config.toml
num_hidden_layers = 14
hidden_size = 64
num_attention_heads = 2
num_key_value_heads = 2
head_dim = 32
intermediate_size = 192
vocab_size = 6866
hidden_act = "geglu"
norm = "rmsnorm"
norm_place = "peri"
norm_eps = 1e-05
positions = "rope"
rope_theta = 10000.0
rope_fraction = 1.0
qk_norm = false
attn_scale = 0.177
bias = "none"
tie_word_embeddings = true
parallel_block = false
extras = ["capped logits"]
init = "uniform"
init_std_qkv = 0.0525
init_std_o = 0.00992
init_std_up = 0.0525
init_std_down = 0.00573
optimizer = "muon_variant"
learning_rate = 0.00814
lr_mult_qkv = 0.4
lr_mult_down = 0.7
beta1 = 0.93
lr_head = 0.0118
warmup_steps = 200
schedule = "wsd"
decay_fraction = 0.378
decay_shape = "linear"
final_lr_fraction = 0.1
batch_tokens = 16384
max_seq_len = 1024
doc_mask = true
train_tokens = 85370000
max_steps = 5211
dataset = "wikipedia_en"
Each number is 128 + 24 x the weight over its row's rms, rounded and kept within 0 to 255. Layers, rows and columns count from 0. The size above them is the row's rms in percent of the matrix's.

# layer 11 MLP gate, 192x64, rms 0.238, rows 131-137, columns 0-63
size [100  95 106  86 103  97  97]
[[129 126 124 130 153 115 137 129 135 162 125  90  82 115 130 175 149 104 110 106  98 142 115  96 107 140 123 116 145  77 146 149 122 146 132 172 178 107  98 120 133 128 101 110 147 104 141 181  86 156 134 117 121 108 116 148 130 100  96 173 164 125 117 122]
 [125 113 110 117 129  90 148 129 142 108 168 142  56  90 159 140 109 145 127 107  99 120 137 135 146  75 101 136 159 115  85 133 131 129 101 164 142 137 111 154 120 144  81 106 149 124 152 132 157 143 138 133 123  99 122 153 121 113 115 108  78  91 116 109]
 [ 96 141 108 177 102 141 103 119 128 111 120 166 166  81 139 102 134 108 139 164 141 165 139 128 149 119 125 127 140  89 116  93 151 127 131 159  90 141 100 154 150 151 136  85 176 162 140 131  95 133 129 137 143 162  88 157 153 114 120 149 130 139 110 140]
 [108 153 145 129 137  95 111  97 151 150 160 117 152 107 109 120 137 156  85 126 130  85 105 151 108  81 128 137 141  74 145 136 125  63 122 136 115 124 102 150 131 131 104 157 140  90 146 102  89 159  98 106 133 139 148  98 123 167 121 146 127 137 107 148]
 [126 136 149 136 117 114 147 136 124 141 157 133 152 122 119 131 154 132 111 130 160 118 174 111  81 110 154 148 136  97 129 126  97  96 134 104 126 129 129 104 107 126 143 129 139  87 143 129  82  99 122  87  93 120  84 144 142 205  91 132 135 136 169 165]
 [148 111 130 163 106 104 112 118 138 155 107 113 146 151 128 153 114 106 162 131 114 132 111 151 115 126  90 149 151 108 138  86 155 124 126 182 125 132 148 137 125  76 126  97 151  82 132 138 143 158 161  97 135 121 138  92 141 190  83 112 153 126 124 100]
 [ 98 122 160 145 152 113  83 102 143 143 105 105 198 116 114 124 119 148 114 179 149 117 155 133 118 147 159 155 156 127  86  86 150 141 136 123 137 111 154 130 145 142 152 140 105 121 122 123 118 144 139 138 140 111  64 144 126 146  96 148 143 142 145 172]]
# layer 11 MLP up, 192x64, rms 0.257, rows 131-137, columns 0-63
size [ 96  97 107  90  98  93 105]
[[157 130 111 167 134 100  91 130  93  98 160 150 163 146 107 134 129 115 133 126 133 144 147 136 100 116 149 137 124 154 108 152 132 142 145 151  75 158 168 135 138 128 124 134  81 144 107  76 135 195 131 149 119 116 158 141 156 160 106 114 127 158 139 111]
 [137 165 135 153 144 134 127 144 132 145  93 128 101 119  91 165 122 134 126 141 108 155 176 189 145 113 136 152  87 113 170  91 127 141 145 128 117 158 143 154 147 134 127 111 109 148  93 151 137 102 150 173 166 112 101 138  94  88 117 111 155 127 120 122]
 [161 116 151 190 125 129 103 143 151 154 111 131 152 107 108 118 173 130 146 127 133 143 128 170  94 106 138 157 112 148  99 123 123 133 132 129 159  96 144 151 133 158 138 116 118 130 106 127 174 102 117 148 147 127  90 166 161  92 153  66 109 105 130 124]
 [126 149 125 134 147 164 168 100  98 138 128 129 139  95  95 102 102 177 153 125 103 116 123 107 118  93 130 114 118  82 131 147 128 112 119 128 119 151 126 114 119 104 118 117  83 122 173 157 129 185 144 123 127 132 178 116  95 197 121 132 139 121 136 135]
 [120 104 150 140 130 128 149 108 131 119 126 153 142 127 124 115 112 136 130  88 177 150 162 122  99 153 164 156 129 115 154 133 102 121  78 140 150 141 145 125 112 115 133 136 112  89 126 165 127 137 138  72 144  88  89 130 145 154  95 120  95  88 183 153]
 [130 136 142  87  68 151 185 129 147 163 172 101 128 145 106  98 128 137 109 111 132  86 148 102 149 134 159 125 151 104 138 112 139 105 122 149 124 120 123 116  99 152 105 110 134 112 137 162 146 128 107 129 122 137 114 133 122 119  87 111 119 110  59  90]
 [107 162 135 137 137 120 111 104 157 130 100 114 169 139 122 115 123 140 122 171 135 108 145 133 118 150 165 177 144  95 116  93 117 141 157 115 140 102 154 145 168 178 168 154 145 144 144  92 140 124 127 150 121 127  79 156 124 121 132 145 127 174 117 178]]
# layer 11 MLP down (transposed), 192x64, rms 0.0548, rows 131-137, columns 0-63
size [100  94  99  81  96  99 104]
[[159  63 132 152 154 148 135 110  97 105 150 129 138  99 139 149 123 140 103  68 159 135 108 124 127 127 165 105 120 136 150  83 114 135 110  86 114 136 113 172 132 104 140 146 129 111 140 137 111 122 166 130 148 129 153 117  98  94  91 108 148  80 128 123]
 [133  89 129 152 172 149 115 141 169 143 156 172 121 114 122 143 126 120  92  92  64 141 141 133 103 124 146 170 145 107 127 132 132 113 133 132 164 172 119 146 102 130 115 159 167 125 102 138 130 152 156  87  92 124 119 140 110 113 120 145  95 120  91 114]
 [108 117 110 130 114 142 133 140 168 102 140 187 138 126 165  90 149 106 110 156 146 140 111  84 131 163 136 137 133 131 158 137 132 113 107 153  88 128 117 106 137 172 129 130 143 142 104  99 157 142 171 116 116 128 118 172  94 100 152  70 142 113 109 117]
 [123 106 148 161 128 133 133  75 138 153 129 148  79 144 168 131 127 116 138 108 111 138 130 146 167 162 167 115 119 100 105  76 121 148 119 130 121 134 115 127 110  96 120 115  96 132 106  78 160  72 170 141 144 135 144 160  96 163 135 127 110 114 127 118]
 [114 121 102  99 141 125 195 184 178 139 126 120 121 132 119 132 152 169 155 139 100 127 137 139 152 149  91 135 139  99  81 121 137 167 122  90 154 129 157 143 135 148 128 124 156 164 117 116 105 124 122 149 131  84 140 118 135 169 154 144 137 153 129 152]
 [117 132 107 113 141 161 128  94 102 115 137 151 100 122 134 145 144 113 133 156 171 179 133 143 148 133 114 121  95 123  89 172 117 128  97 131 111 124 137 190 162  98 147 126 169 133 166 147  74 145 108 135 116 163  89 123 110 119 121 121 158 143 122 147]
 [158 122 117 116 106 115 177 161 136 177 106 166  93 132 163 111 170 107 141 123 127 122 171 107 123 119 114  71 111 169 165 160 131 118 138 133 120 130 103 152  66 167 128 133 149 128 112 157 132 135 131 134 152 133 128  98 134 133 142 127  91 134 126 127]]